Each number is 500 + 40 x the weight over its row's rms, rounded and kept within 0 to 999. Layers, rows and columns count from 0. Numbers have three digits each. The size before them is the row's rms in percent of the matrix's.

# layer 11 attention query, 96x64, rms 0.192, rows 0-63, columns 0-63
086:477531514540480486477543462474604604545406535526514519496489551544509511484432458473522513553473518509473438537464465484527540490483508561446482506460522487462550446445483540495520552563454483
140:502528524533519466497543425453522455524449528479572550511555523509529434443566442485509579546515508542511503474499431529464520432503446530475480484480541475450501477463491408489526532523498585
084:501449520570479504456541514459574542499510500494570534518533510535511510553491526489531582418494465528540519523529569525464526469545513522442479523461514498432542448471430542509549533538509599
102:486495533563506503458522509465499527566546511530505552530481488523504516564441556462516586507393532477505499524544589587484543498542493524474492522523513497449554487494455509496526613482508536
103:507453500466504483490389537504503524473505521502477448423438519505472521513541471516491441420568438512506538477420475466525419560466516552524530462535496549438564548518489516524494488504534449
104:571497538550566545491502480485463557451471485452467498499562527464513536492552539507496563496505473583500467411456483400489508478560574547512483550476458517538507535470505530511545504495576480
099:500473557522523482580491566504515520490535552596511445505516559469452458467559509483476517483526531453504481479478466495558525510542535477495570574465425471489538581509426561503497442504511463
111:523548494481500514543483520531460589521508570529438567542509534495470551469557528535423555510488535636516581521516475482511497534533548432480496501487503522448462498522544537479533464493502510
098:530518499557476482549472432497487443553505526500515537509521544482542409484546498496455544573541576561523471544471460591427526501522498517460475509490520445458499490462479466508566490524539583
105:517488490425467503526467502455444445476484509504465523511518502477517489507440534533486422483519523527497466506570532430491480547456472471574558538525461542528476556562582463500440446459512401
116:498531582539522469543506487489574463523485520495493543522568540506544460430558508536494593555541540550520472512497479556460536461590413500459459506464516473434471504484515496473484520477464555
089:502546535523563485481492487558491495504505564493482530548525458532524500444589488476541579575482517435523542450531426570474508481571480483490444526475516465556500477494504459471585522512499573
114:479503468468504490474519516493487495527543516527532522522390467549523499578401553515542499496436515471532528531563588571508494538494423472486481549510549486443544495552524488492513587491485518
100:517520520449501511491447533502546475434470533482508480470491531438511458461541437484560476464581430516457511434390394449486472535476536555538532525521480480501503472452527454499478451506508502
097:540527469498494566399463553511517477568421492511486548499525590479487539573477573479477580489482511544482488519482546541477494498546534565478448520442477501485514461486536472507567568486507504
105:550433535513471518520457569469445511489449522456501447404537500556452478545496561529479444470570457549525466461509459492499472492502487488546534548477439526484497515553440481494528408454536517
120:531492448457505481486484496482440416451525511475522467514479453479527498476419579498452508479568534435494465574562503461543536470533478508493517444469501467550548580540526554465516434507488563
097:479484463450563603554478494468424521533520519489529502465532527487497485464476457466469561529538504560451468488502471448558438540462443536548537557521525542498496537471432539577523479558523521
102:495532524515527530495508465595525513491545444519553532493496477472437474565464492544511435485480486371571533507507535489472546468501491475486495558472515450524524444493538537571440439492445470
115:495488481488462509481464481520519499466486450540467500516488509478495559551512528552505506437507538584542541523479610476478451550494526561540549536538439482485487546544486512569510490419604443
104:484534517479486504522468528494582503506498537477511398496485547562467479437464506531499530527601570524473449566492527494476500453502458460475512487403533470484507418523447445448498508521439502
115:545510521464491486534499471524493452514480429484435548528589517415516511445440541493417581509496494570544527485565525515525569468563492494512495462499456518511440488466539523563448500504526527
126:521480524579530524468545474524516537559526464459459533443513510531498503545519462477554448449530454480533509516435574405484460485513506514470418458444515447529466499547442560474525436539483515
107:536507538472525523496534530414534484487486562519522508573497542501563551530559455564562583529485450504472495514501459547483487504527539498482417472539554582457539563508484490476515534464476568
080:566490533465547502455521481477496473408544465537495527423510433473521546543553523550490414486503521514509517541449570484540506494542524506479540553492446539466536503491467516607471474461561482
118:446512518518515473455490468564500485452432476464594497471526489475521482521510526534454464516461539439558500518491540508413512464505419518531542555546474450511440441430473445474531458557529532
118:531471455457537505437498545479471527452559567494518517590515445480530508500527525552489433494515544490503449532582536477405511460484380477522539548495454549501521505501552473485496480512481474
096:478498519579446512554479515542492484591546545503503511549488525484502489546509436484482544528548570505470517511566486483504483506618502521508502460554459488488470464523489526475550370506478451
112:522498502472490598483554498467548517527476444553518561567493520479503467512487616453530488469518489507571457563429557481499515491494497527490543539513478429467438521477478543513514510529522409
120:400548547510531406533506502492514464535486531532465494494464560534490465482507471485465485618453460453436518529492514595491463528426517466498479486479536489480480538528565554454525483521521507
117:484520483469499519528435512452512519534525479505483506570451475558500417548432396547536513527508573484506440532490520474526487437446461452509536564480495447520528508427461475520525516558436513
126:569513485485502463528554496458501510495464459479535557568572478492518558511422522546521445482544522524467469571500502454480515463492435514529529427444491569533418424479484480507491434537460497
085:565467465477490503512542485534407467456579505508431496471471475483536500483469536519505481472523509613556533486511463470484487602486481512568467490558539461525487511570545514501536470434537536
114:481483535588539485512440578492530567498537488488478512506473507559472497558576433543516513523502537450431509490488516542506475473477571449497457486458498511406545462464467558460507533559468547
076:475505509517551459507533369536523506480520496474477525474571515482538464472570487560546543534457528592530487448494469565529529481494450529464421488420520447456495483516536493459520519510471525
093:520519539537508558505509425531502489531491579457505471523517509491489474407525515432549515568514480491566465486466422424527529510570459471480494524457539466593474558527511512459541535548509520
112:474528573695533523520500492530495557506529599481525484520498477537512514474515492477496512525497532451511498493513493498461456515567539435476477520501519473528477532522491585460529499469499528
111:504493454528492475440535525445456532518544512487496504492497518477495444575528481561472492526468546500483524539516595601520496580437524479500456430457479512401523480527516524524509580461459513
097:493488496458500491492500485501519482533564494556468521508452537495576418529494517502567578573480499498501522527504594578592542520497481497512449558517513458435556446462497487549496551483539536
082:541494476489498440480579535487524537449479527428507490503501570422560477511517498522575568483421491457511498530489492492559530509438495475501567469468464520497452495555433447453485555490487576
083:464444502469512519488495520519455549480555467435474459486441460532418571548438513480466457442477473451532486496525500471524509458434487445550573545560433547555448511461476513538486478522505462
110:496524482504522437522439515466488460518519553478484459479546531511516460441568485498526604542493520554527516467487471570565500538465472488492431528487579449457520512532513515484588571500458565
127:559519485412448571502554455510520473480463447493521547495514491465507529449456524452496435470513433500494478481493437413488514454516494551502572485508483520556434506511518434491461456489541410
127:546506503414454564492552483520501462479463427485513535516472475443515522490472499498479388445522432473522444449492441412460508486486454535514563485554480530533518505499515480506467473461530417
133:496491484457535524544534435535524510445488476457556520489477476445502499478474428506530423463511409407521435437498419421532503493500496531528511501541513484608500516490493502459494454511519468
077:542553459503547542514514475518508503494479490466521510555556520523484468479395486464561495444512477485522434519443505384528532529529479593478495536556575486548542545479471542489537494554522497
107:476493530540584544514511495511543574502576421491439531525493464535548521496591434493507457537553546418514454457464475506484495498528477514509508541489487476540446516523436580529536475501451488
096:432463547559556466483477480525537451459489508512523505524500558453569455498578442503502555546457480476500494479488564570527498493566544490436493580588492477531486554498449555483514479495522529
121:412476516515492509557529533529491504485585544506540530486411444493561500513579431522533431500511514396460464488492450529533508486494486533496491539494521500545520491499496490555502438437459572
111:489464482544515573482450573506484559505503514494504554516444437535511499557508491574475394508534526486486501494461604481455492504447471431544473465442458511529518543501438509514508423516510475
096:509435471501525463504550465457539491478585482492465541499418488438547502553422524538478389522511486483482501540518543452528485490473583538468530514517498569477483472500539494520474482464525405
079:482479545423494601444510542502502547509531443461450509500476504467479468473504436518477394499466496479437506511489499530404454530479502454467479459456482490522496581525558457500505531501437552
130:546544459545476500483491472521492455528503538499491483476538575474440554479391589526436577480475509520543497517536510473432507484557443499502522491494548513506410467531569496464526536469535465
105:420451546430461469534519457495463464493514573516485491502511484526536444514493515492500524543504514478546512583543470525475556530532467395491528567543498471584469513418487445492495509556467544
076:551522454552447553450501525493482535466495433500499477487486530441382492504477567506488523441482480471551475461519521544459443542458473493478489465483468484446432555508585488447523522427529479
082:476525449533563494499484478428475513509516525495528476542515511486507474522418428481511489530480509394430468455484499555541387560533496545443477507542517503509537601467494519456525518472515479
087:488508470420406497551557498459485518454452559462502475511468484525483465427496500481447405524527539528516470538524479558469505521457412424513510466492484513439532558545482534482496478516468439
100:477449517521477526491474473509479505446509485505571527529439478478548537549482445504558424499503527454432517488497525500464481634529524529520499489477517462590550495512456478513515460584423534
073:436458492537542555498506509532490461521550525514561532444473459453502526541514422537473492535465408496432540483516472537492522506531464471521502525560476580568583495509486466595486462466509511
104:447536556479500498478504518513537544486557493482569518487504472526508410520553435478518447491558470375456516494480500457591478430471456462528503527484496445488491531513552559519564473521486514
086:412494470456456457560454547461494400536443470470520524507489480496531462517536423491471435489519534502518448483488429475509539545486425499502501464489569549525569489487490438528473492575496508
093:446497568486531461513475518532551507490588450514417591528454507525544567487559452536571525505442455508478554462499459521527561508509550466499424541471508502489527539490451531503473495544465501
105:526456511504519550544475501496489556493535511494536536485481611508486396540547483486562448520574479450510486485469429511514496479507501508453471553477512491524536532506502613466565463533435536
121:451476439429499489466478443436538501449618463503555503532441488484548447532465426521574466516498443439442526532462523485519535504488515490465474498442474510506543492451490484545469502553490531
# layer 11 attention key, 96x64, rms 0.191, rows 0-63, columns 0-63
085:492495486457562475545518490545549430518530510529503491526478419543535510418450423389488540512512506450529531457544459486483518418493468511480552543547517498442553558532531463470478521521521506
094:585496485516435443456564489485523470481515494480497456517498501495571477538512469538543539479504516571455486543461513519529500496474428540500447473501436521510461418497584455528595516471431543
099:551489493524526431503559479475512438521487486488483443494452528464553434551475477546579547513462504546473542503487478563484511514452467566511381467521473481521498443486558467524557442498453535
098:530527495548482441503576450497522455519497461505485497493485487481520452547540464552581482486498524557528524543460525562508549578503495506472421470446453474512540427514533467532541475524393556
079:527489500452524434547548497479477454487477436476567527535503543476579439482474439545552587497543541571478515520470451487558532465535447549480428488490534555553475523496510482534511462509504556
080:503505548534471542492492527513545501510511492506464463488527500518491510443494580493481497471436415496529523400502518412476479425502585495464546466521527523526487544524537501470456473422590435
138:427461462470513454455440503449468466552464461477540552514494560531469454506577524478571490517441465461505501434502531513466483585543550450465531452530496491463553508508443506495483496545576541
106:443508499449464542559484544535549536550505538521511457433552534516450535502524560485503518504440457552507531566460508438512460529497571461555504444568520529480412434528508527511522439511517483
080:500543504382481493468486447412433471507523545510543531495524528516519438498468459444498567500485513573520524485500478545558509485385499567501457503509496557515535465491517515472569520512491545
074:495456490568526500465515528553526566456553449518443515440508442436463550468516481494437479525517445439466485444529531405498525477508504403511535524490487499465547567540480541479481519529493444
089:509501435530474466528443519483553462541455559501511515537469509467491475564420431619558514533465489531536455487459565456529506549496487494561441510511475562437552503509523548538482498495502482
064:465468550555508554527454535551517517554518485548417444468517475487439493453488561486463485553506433397518485472484578441515474477467564449481570519536490489495553510534501538496519518485505445
095:560528482524482425530546483517556453538496491478485451485479486491543475584552407552572476507497552539545578555498493545504514544474463515477423510432529448510538457500527501543478496487449535
099:507525550356501581476443483544552554510530428509499570483497550500498561458500568465516517460519517519493424466489504468520504448526509518521558519523492525526483537451480514424537489482519471
147:492487481442485534490539484456577529538479497567496534447480593476466505498499557435525562546464485503504488522528554536569519464525550482543452508424517512387528560488511519477549542483483474
096:535529465512441494437520538485528475437479554486465580541488492566539472517430466541458450508455467519474535464498564487510425502552507520512593438577509548490541561524539469495521461490521489
119:490486468524514479547551488501487406443509535534518532536491494575542466472518526504579467529615527427486554487500517506493522482511445478467498502420515412516479573435485541468513462522475511
119:554545535508551504516489485500510473448526512542487519527503495498561439497459512572484525446487490492475485514569485525476522477490389419485458504568528473625503522488524500524578470486418513
118:569447452594580511547483481573502486535409487486476504536485417480534499551565474501538453479500446451502492509500486516458470494478456465518449563497551471597508516491520505539499544514516507
110:597531454391494501522517503528487523463551437489522480515460499530512508526505483564489474392462455517491503549433588463505515499462516512585494496441478481416493512499486516515485547521536519
112:545501444562505533506508505552474485487479544457550506576447455558515465499483488542568624425489526545499470489485467409521453523558500526473487478516498460519514488481583447514503538532511525
109:477548502419441528466412454488526470589500514514514548553538565461525436472440521528539481514508504538481546515473532486498494546522511480487502459512483528471445386476514416570498500524488488
120:491464553613505475608510489499515513494419518503524460438517564501495508493544497524580478537527443464519419493463494515547462436474493511471491498436478433558466533483456517494528497540493540
104:535522519508487452588543517491507410554497504484487473494539525564493455439515556513513553548531445510565423520502439454509513494517464516562503565554496510497582576464507495507490562506452526
134:581449512569501517447461471492493422453386485447525487521523507412561527504538458533498528470544509486589513496490482513493511510533498558548464541510463497531513485506491500506476448407539532
091:521464508477545392539468486476522522496508537497458423494529413570533551512467513469415549473495585500528525462496529522497436558509550521572525588539501500449481485464476512520504496473491500
108:601530449574478440453512520496582500514576526527422504539508472436525564491522509514550457467544511507433519448472487475461484491482437519523512524495509461437487453491466526469488517551510426
104:553538516578476492568495485525405490510491537494499456533543516512525518467571500425470465475585503512469453513550477510490494513538524456483523552442461399528460495516451537523556448513533562
125:543479475566528525537363487527490488482470491469513532514519520465509491504479482575493448501532570567525473519413509472498532541543511569545493489468474468545481474481414467495487503557481583
105:460507432584510490477482464473497485450458531527470482463451391483547514522546418477429392524481500434530505516491471463476504504498511419462492495500454480501524532479424456502481497541521535
106:492521548484503488448474497525532579552522457498484468548419523506464468500559494457502484460519523420537500529479473565539486547514505468519529498485494402482557512532415531432569555568466480
097:520459464482464495536476489488492526545420476528512478506568416481490586516497480487476528462573514607572487548481463461451540507515498471541481474449436556487554517443440512500499503566488521
089:498462516540509497536493569483497410513528514518512531518499501565453561459524543521508518464503473512497577481545597535448465471551485459530490425455469496405508438529531550560508519440472529
074:549504498432557447485630461477482448466494509534573586529501506463546497503539519517527499459443509534528530426502458558538548504490449532529439455494501507477524517468481476541539554512481545
111:479554542583508493537448512525636484505527443470504507457460508528515492491560413544561505515481557454494557524458509540500511445520531477455456478490572482481519491476478559467504522543452528
098:535565499563496544528477514519477480488472548560457441486563477507511513419449531429453510510487396561506476508520481435447430516493521478445504509528483526534457491472516460475503455429577503
104:536491467546523518513443550488449519487457593532491491497519417514487525464440554430480576540542409502535474515546523445468447523490466516507445482538506492580493496563559448462488500488491517
141:462502512507482462486550497483566460528542464504531507482434514488512402564555442491492475528484539445464494551537513560584538517509489491501492459472546497500514494526411569516474438527398533
100:482499474490526486513511531505420456543445597586575533512489558436508432494513521465487563457450458537515492542435458516480500527570444446489495525477512433461485457489502478531551507483544521
108:521536562499549547541493501516502468556454469505491558455534540479517504497578448492546572498508458598589415473480486493518524507517479441489553437494508450521567522499451495524532478484475569
079:528573492527525417506559538553532506480494492488502525501482511498568494467482523471453505497556387554463552439544478491454517482552506491437441444439550511510484453458511539508478491471592495
091:495428554509464443487495509500500438518478534531521499472520479536492552481525503532496553494424637462460518531521598567491511518563473462495508469544481477444510467550526536510499555463477561
106:465555478491541565526497538506477501480496501499480418476493471534477505393439512463468495491496377503483466471474461471497482522454481482466520452480543502520553481425502456480508484483635496
111:515498504487522499495482493508540523445474528494490451541535479492513530403477539485511565482534382560460523413423484473521500427496473551500524478530532484485501457467546478525541544424566554
131:538546496501523484568461476517467506449523486508479440487560501519533568410496516519517563477479442631521491442467501465467527449508469528507504517497457478519481491477536457464524533427602511
090:501446502451501572515522394504458513495522481518463504527495510459506494509522476433474495596532520427447412503429418490566485457472506469445524510480488510522498544511490527503519419437488536
104:496532532571549511576471445550549488491469515454427455477524443493470547410463528535548508532463470574517509487479476503452565497480481570518550488474499422507429473504484497451499495460557516
112:436534566498446461530443465516472472504477529488472491444509525536549426444542551470525534493451457545508490513433482536496477528501497582499511532505499495503557511483520487573496533409507621
109:467515506476509500475494462485477433460471570429485433510561464592429450478516506456497473501501511506491468538534539547466509513468412491558510546453528510526508566536529550497529486511471615
112:528470530553524460586505495526519553490532390487484582484478481463551479560502465488559509434476536518534464492473437497469455414514528502456447476503504442515503515534441546495502534584489493
103:562457415518529554447489479511449445457465479597490562504503459472480519527470407496527427529504528425456466474525498529474504437499462505489532527504429526493563505492479490492443462456495454
126:549454450527580547522501505532532453509429489495486498453579482476507528503546525467586491499499487439514449527524535448448531481450469428462526514430564541460529435458451466499464531544515518
114:461545502500496539479483434473489536545533536465464510431511439510505463515525493450516485566508499428500471477455463502574420464446590582460452448524477532548541527508532525456511503484479578
100:534492466516492543505450501471480543519531520431459487403547468489468433475457428468488481612504499441503459478493483532535469428469481538489475491512506466585452516487522454499508423528497574
142:554470520514467466471484517523456464519505458596509511529548501446482519539413510503515515498546525534453444507450557442478477416544524543542468523465489494492458456536537456506449509433552405
118:454515546549463465548502533503498553426570449482454395458432472489464489477540456520570455477515538501513512534518530519545468536403491489473465461429477509529518492525518536496525464543510569
129:517525533478563490496475500531533471477521462509461567537507442561565453506540433485583428573532494380476494459514464494507510435447518492452491532496547511502507544509485545470541428499486522
117:458454542530459532494479507489549456494459442575523423562531533508521467477469484448465465467462493466548477609486521567526591439519456539510494522546468489485518470434446499512478477539500464
122:518468468449564478534501496492540470543450515479521515595540501600516477470545451484453492574557546411460498426432508492511491441508511532480570515507556470474498522530525545485485514474460538
119:463479523473480559502504448554442545500589486460474472474473485503512518500443472471435501498541487435455488559498517499528453528533472529510527447500564437598492438566534482550527437445470534
131:522558514509438463532542498526537522539511505503477521475549478517428491465439569430542481530510440463445477501556520486452444474496425486472583460530450505506493506523537460497529447453413434
113:373469537487491480462485461544506531484539532475500555452530504528519440528565557488469601462480454484463551480508569456517484494511483539449514458550542442527527472490511502564498522525538564
108:459502495609361497542559501518461533579504497456442461474526483516410546518515485535521589489473449493492503481518506454499498534544462517502537529515487495478482483523524503514548418518497500
121:460614440493529459559480479483436463487506465505558479513536434476552493524491481482532501527456569438545492509537453548547474519473434500489516546492532472533438484401500474422478510493497475
# layer 11 attention value, 96x64, rms 0.25, rows 0-42, columns 0-63
094:542475498551559549563427477523487482562493523533565516522505444434500459448465558545453530505422511447464530576534530514534465462452512518453501568493532502512500483514476535520465532459586524
102:537536492413537525492557472491503539481506522495513606484416449522560538501452552476500497500493589529444468483495457495454468510544531597512472511492565570515515451522498510577502500495477515
093:476461511491562531502481518486418526486516463468521542449406535498488509454521466460486535517458545494441480443511485531523482527515602479501528439457467520490540440414387543525485473498489515
094:534529541556498524508482469524474545524492517489437445528421470473537460541492495557500491461497435465499491574571497438580508470526474481426488510578480537544517509469547463572494557441464541
087:447523455515472545475478526484536481501512526451471435522438481500396490498375527478518550468527488459508471569444535457515501520543497468538440515528442494510539497508531461501588491531431474
082:447479483508457475499490442553542457423494473465527464458453497525548496497407529509487477483494458572448470558478629501525494483483505459494478598551448539463479473479498497533468472463478509
087:519540484485516536447513492487528460472493462420526484520462506553519509407500489512462507476476586529531510488506493562508414512505540473491521452465432472404471494504463548555492551533601443
114:524493470533539425465459530471480515517476589551523491494519575472557514556461457492468504568551463456474498415544475535465470505495500491548467502493493508499521553560561538487496525454614461
087:504510518481471569533551460434494491494574549528410489477502393523492482546477461482528402529495470516484503496442517574491517499523521445460477462500498539529563574491518483501465528443476439
090:574506440448480490478477527388481440514478536447509503480514557483538491503460573524516480542565471483469488510489508459490497534431474518423568518497541500479448506500490476392468507537553551
086:528557473479577538509511519486475452542565510501522600482536475443511429505547485452527557501488410519491481508459477496477523533495490463442537582540548466515503429516496542586494470536531475
073:467471515502546531441488474533493546559560494568557492460534545522494526558574478485599497452541407559489483518498478494480484460444573510516466511476479536518500553568531469507505488430466469
083:488488497521572479494510530542422489542559545514474512529488444506462488482445468555492477420459517536442515483546424540441554587438536504505483589517556517527499498502475542476490540452551525
090:505515495444466523530516498467539525489518530531486481459353472488487497476558448524463517474634544447451519527524510501519481490536499507438539530475495492523542515479492453478533393499511541
092:530494443484453499542467488491536579435544519468514474453514538513467416477518503492457464517462483491541489464499532490548505456480510515522468504451499573532461464521537636473412465471501428
094:515492526458515483526584481498495503510523453507454576480477477466528520521505511527482609503485524462546552530531526452539536424538492497439446536559430497481435509427501506509452503458413445
091:559516481571500503483509493508448420521482552469466560604504479528500492526526530492514507503460563562477501471550545531470461489527512502466543421532480536535495555520410460474578500472577522
103:451536486494458485481530470496503452524486587597534534529504474476469480468465456483535430505529496523462474511507537483496523543414543546536505452529538487475542453472531450470393536502597468
094:594574481533508533516533527484517516479602524468509550556529503406497499497526537461559498510530433442481534535472461532496500571546538496485504527487479470491444497449403487532461527552495483
091:558484525500510541543476482509457531594506462500510533448575464501479459508467516456538429454516523452516496435563563492431480471547560479466486470518546464538548500491571502486530490523407452
099:496516425489511475441478499465502537519484522545524529451524465542488466450517423467514447494479448445478463499506486503485469535550456621549500436507483529459449469580530443439510567447493507
082:479486526451496470455430434483461517511567458472493460480581506455408526516521456508547436471412521467504472464504509519506586472444488488483548512483485532475463471493508462551534569553438488
107:507563457476508532552570544546532538411530480449456492487474513445508461535494445470489599460596426474481454505465523511570497531519463561544503531515547503471531491526489506448466534501496522
092:435482482550574552491418500486499475483457512462526485633531470442541468485470472565487563519474546497485615520539507513490529490495417499537502540523501526488482498508473549515475538479496540
087:460549517476438525547493479477522509452390498503501506500532490475473455561495507444498578504547455535492505511467586441474511500451545461473523541474543502484409524483443481499398461548512497
101:557449510455451476516504529420466573484469584579519602544523588453570462510498451524486510533525498470502501526503495466492492506530484489502507503505472452461446531531523573495537455544540461
085:499421498469506495469424509561503524502592509564499497559459455513500487497526468542448497497516474499492525530528535501455509423580490463536504521531554464481466618509514422457546559496471489
087:508521539502464496461505555500454443467536510381499490479493485457528520530541570498474518483485518471536499540484506419569540511491579477496502526556515540515493539428474387486514505427456455
095:494509475541489522511500481382509485447554518534522458549518443557526453485497562496498497457503487502457580557545556476466472496490485569555518526525490432525512553578501447420468505487509444
105:538505507496488536485582529457513493540483458515548509518458513483513533470570489537562492499511521508461455525461454465482505527512519485509511353436486543469487534580520466410517541487527590
101:480480498434521452489449475516587473487556541488478523474610469519462561521487492489517531478531419516509566510569500482517530455499493553551539492541459539436437453479513480454511434537484450
084:440489414476421485500487546501490469469525539469536504525458503579506586535493544514526501590517506474489485483479475539544523443503489482526489536445484422587487535484454498526492398515450515
107:510547517446480508505509481449526400497511469546528501544534558461509448477436480512584568507574467489479520524508511462449470506493470578517566496512569501449549581531521470462509486508520573
099:485500511584452502435456560562523513537464465539470437577570523525460513499488480472442489474557554443568561488478511507458499475444407531512513553475534476515483571510506480529507465534513509
106:470462527514502528530491458500441531481602540542513496523415435486494556474531522559457481486481566438477538547573530586505490490531514477471511546555449470502483543446512532534514532417515494
083:540460499494441544493486494523425541527490451547462504427520520489498529563473437499499468519520528579550441535454480547480613494480454507584481560463492544497530507474519539559514453507548481
100:487592411472523517435521513495502436474506512436472504591485535491423523514472490566549467491504469499503467504494538491515489570452514491491466484539539460574472541515503494452518460616482488
096:530498511378505485520490461441494518458638461451477491488493466499550543574505485547557518505501529583485483518499542537477549477487490560527460477548468548492501522494548518465491528462448472
098:427489531489504534507566499532468422546517457501493456584474489508495475443498559504517460476491512463470549553554516513500483519482466524484556440615471483554527499501473421488549525411494538
085:539476469522535501464484557468511493497510479405471462528452526490485443534544516538509450483488530472455444533468488503470485473518617462494486479499459556585551471483553513534604516559473455
091:461508457510566442419535499519484442446493519486487477514511487517489607583547523566476514429496495448506494543447493504546495527504447515495481530599530478537434491462460461550439494515512519
087:457467538510467541480461495565506563558464440503427469450444517493515503534497448480436559497468487524523448474544497551555508536489480523522538543544477562595503495428485594531514503536471486
098:485429597556494524437497564565500562526490466456491474450512448488499581463514504512438508514495534489501524459524553510479470404507453495515486497453485477496429571530581495480500514448462502
# layer 11 attention output (transposed), 96x64, rms 0.177, rows 0-42, columns 0-63
092:485465508534505521565480461485496513506533523515495621534531429482512473515519617532512494526476573519469518525534560588479537434497522523569480566533544551547464548533512497520477483497483525
088:469472534503491554517455490481550487511569510437563536451479467556444499506486476478475489506536508422444507549505533465470471444457485476442552544505461473435472592493499536522484412585491473
085:451503569403466531441555518536446478475521451501523532504485462534489476444514543481451554414495532515515492523538528465518476511497504552473550474564452432555517442424498558460454465510501505
091:511460475547524541521509444546538488505478462513469510560502477507574484544508488508480455545506586456529450525547525543468640517509513466464485563441503454488540448537504508582474505516456459
090:515545518520489522533518484460568426531521507509522497586488520508528452454531393555522564487461514422493527479495488515545462466559481457475467531485458452514524467534520435517524528478388531
080:479497532576538543535430479551550499515490488487458466506540499561535474413490548464528579562515490472490476496473495529492434463517554458464374505482493498487499497478453488487470507470485600
085:461520490502534600572531523533451522522512490440514484494460456539507481486498550515449619476526505515506434511561442464475446504485518552500471466528603461541521507484489443517536515554526538
102:483524527591492467497595533441426507491543500499522513483457498487527416557546490450472409572478487482490493556507487569525480606480501480470505502531518503488501586496494554508521505518521534
075:500435556496433503484443484517535530508409465488469490474525520497473461537583553493539466480492452426469531482533505535504562507522509431478501488530489413485562536519502459434535476586445490
082:479421457496508558453473510428543577464538573544497547483441501495498510537542479562498494499537453520442488438425475554462500563522509552502435505542515507469516536552505552463523504450453525
089:504468557418436496516490475497514486530506494492472565503507480429520474589497478543520519477492519546542478536586521538431492521482463463535505590493498584409498523501541510526487496455538421
068:513482485477444463553488434489452443547434466552517494498474486566490475482512460501569408502483494537454486534557476586486485514450452464522561481473478562526486490483473433488419434506491533
070:502500585498522528491474509504449454489536570542518524522503527527580551425447513489491458465468424523513527503530500511504532513427558509466507565491525457545533553553471540478545448467609494
085:557558505528497482497508505531603505432545507509527539458473522506447501518589511527501509486507510506512468492529473525473527457503538561488532515496494432403642484521512480459488479423492460
085:446506521526451503537527568490468505538500577506466438455501535513547460520507480478545544567522576562489492472523539477496570449503492522491517522578493441538515517492471511455395543481476587
084:477486486530489571502471566549565522507470519499488487491498494541492520502464492594429552547421529521519512560539519540514539509477477500508512543490476491494469442389462525467461494594488411
087:501463486503470525483520465493493462445544485504502506505465447500503376482432503487553510488570518458475477576482530471543469544477473505458511459478562486535491487567513533447618489571524446
101:460515589540538534485463536493493463502380544538562504502530497505548526474599532485555441494478456471499445436518527507523432521479536535492503450524539458454485545520524531480516574497528482
089:523526532443479573532616518471555484507446453508532517518508520462482515458509533509464533475475410566511507544485491509513545475480477452480535507565572573441448502536500533563510534536442481
088:492489532481495430488412450468479445517502493495494490467563582486424455544479513565513492516528569502461575447514419490447531475490489457470520493568526533539486465473567489466515472493442443
091:452529500508466515588473465473497469491511486533439514484500496482529518435552424518481453539504494483416440449476472454573487498511510498527534407516458460478500562546521506502429528559575444
080:533478508542475528541513490510502512508402548538494489521531509446485547438483456495508534459520498520461520429472445416442501596538586557499550504551477543586508460470520494538486486541533505
095:467521474514422551502498563496590490512486559551458488457517507494485481481505470452423465525483433498611464588508522509545527470489492482532465541533496449479502495526510500579448462433537522
077:525492513539541572509528545499515494504488490528492508557509484441528520517466553549549524494511534515532593513508559525587540519553463578516472531494491464517441562506480572580537420476563503
089:514497481455522456472452408461597470509413527444506553492477521503482438529525472541547533509485516566543433563434560550512519521516433519500465522555486515485521534487517510435476520488519548
105:555507532561508475471552564452501513503482513522544571487507554445493522587497496506438537475539531565503466552560480530491496553487443458469543472437477482412448567521536504468511563503516458
086:506583495494514454508417469556487475525497507554509554469513555525488492454532431446482543541485501461430450567484456533548565472512529515528473481467535403486455536472465485527550431496453504
091:469406495502462517485491520549515456513480543500558497501466540541541466450543472523469523571507440451451468586490506461486535460582444548532444537493477511518483474444498428484460465494415481
088:535483504534453486557500528464482493548396509509486518466491467542488493502503555484529544567503458525468495471467426543547483428497488494538474475452464459448494560618531576468556459500487460
101:512493467467442496446475570435539479458466467555478438544461451457519500449538493510460402428552493528413476478542490540497491474481508555510588424438499476486492515532508483484496494540490491
095:536526472477527526551487560546528462480464507498511530473504473510492532488523388540571486503541405452529501442471451452544487508504446480528433528502537545471435488483466565409489485542540532
087:560501433475465461468568508454503513505534439480533512482513457537504495554458549474546556484431488517431599519409523476466499533463542472482498458535469516460454484471541423495463518436477483
106:502492520469559536512429492515525564479520461504542518511479527480484500463536425464571458483540482386477477484389447482513486472518530500447432527435507431486514543512525511480568487539480539
100:428465535504511563526508483499536580489562480487451594505473431494499545512597487563504475502488542489558517533509510517466512463500425454464464524417475458502461534476462506546474495562452486
100:498486470512508444499557499491495447465565536461559529460485466472534450528530481526492525507478499502491514474519488581513459515538460510505554493535558516484606497544507478514433589388456576
081:465547523411518512503534507542603519521532412435450547500520491540461459527491525503486584512470515601510528518488552531468542433502515458508484470498567507464438458505524506559476497503478482
098:488510501578531460500387522492539563543514528501488502547512525499493518482447577501478547499565578519546529525399575497488472530525517551482478520462548509493512528463428553516546448524513511
097:531486488373532436442492457495481485464527403523527487490508546482478471523394505493556477446474466537513504503450532576576503483449480542459526509502519529512540486471495513465545518449550500
092:493462488579501521491541511482449522477501491486608492563463442495592491495527460495546541504474486491523521494514499579526446526544452512453467490507465425538489558471480558525542544513493607
078:531486508521455518516446523474494526466454530499504465480473490458504540457518583474490539440559424631491522436490498460494513454528534588517479450538523507474491536498445514455454552477573514
089:456471468528558485524457427511487493461583556557494553518576477499512460507422520506474508470511595562484576547491552533455528565480444495450480517485504502529549548476468467455492490549502501
080:483538513453459497504509499477565458479462453494469474520478526550499496453541472469465564482515528566500517480526517524507512391506368457473517445574449475471452513460442545481458444477474477
088:501471530463473507506540481503456504460527483467491521484459430524482488533556538550503471459507510436561422532619529518442527439506385427506512461512466507531497493551507464503537538443487522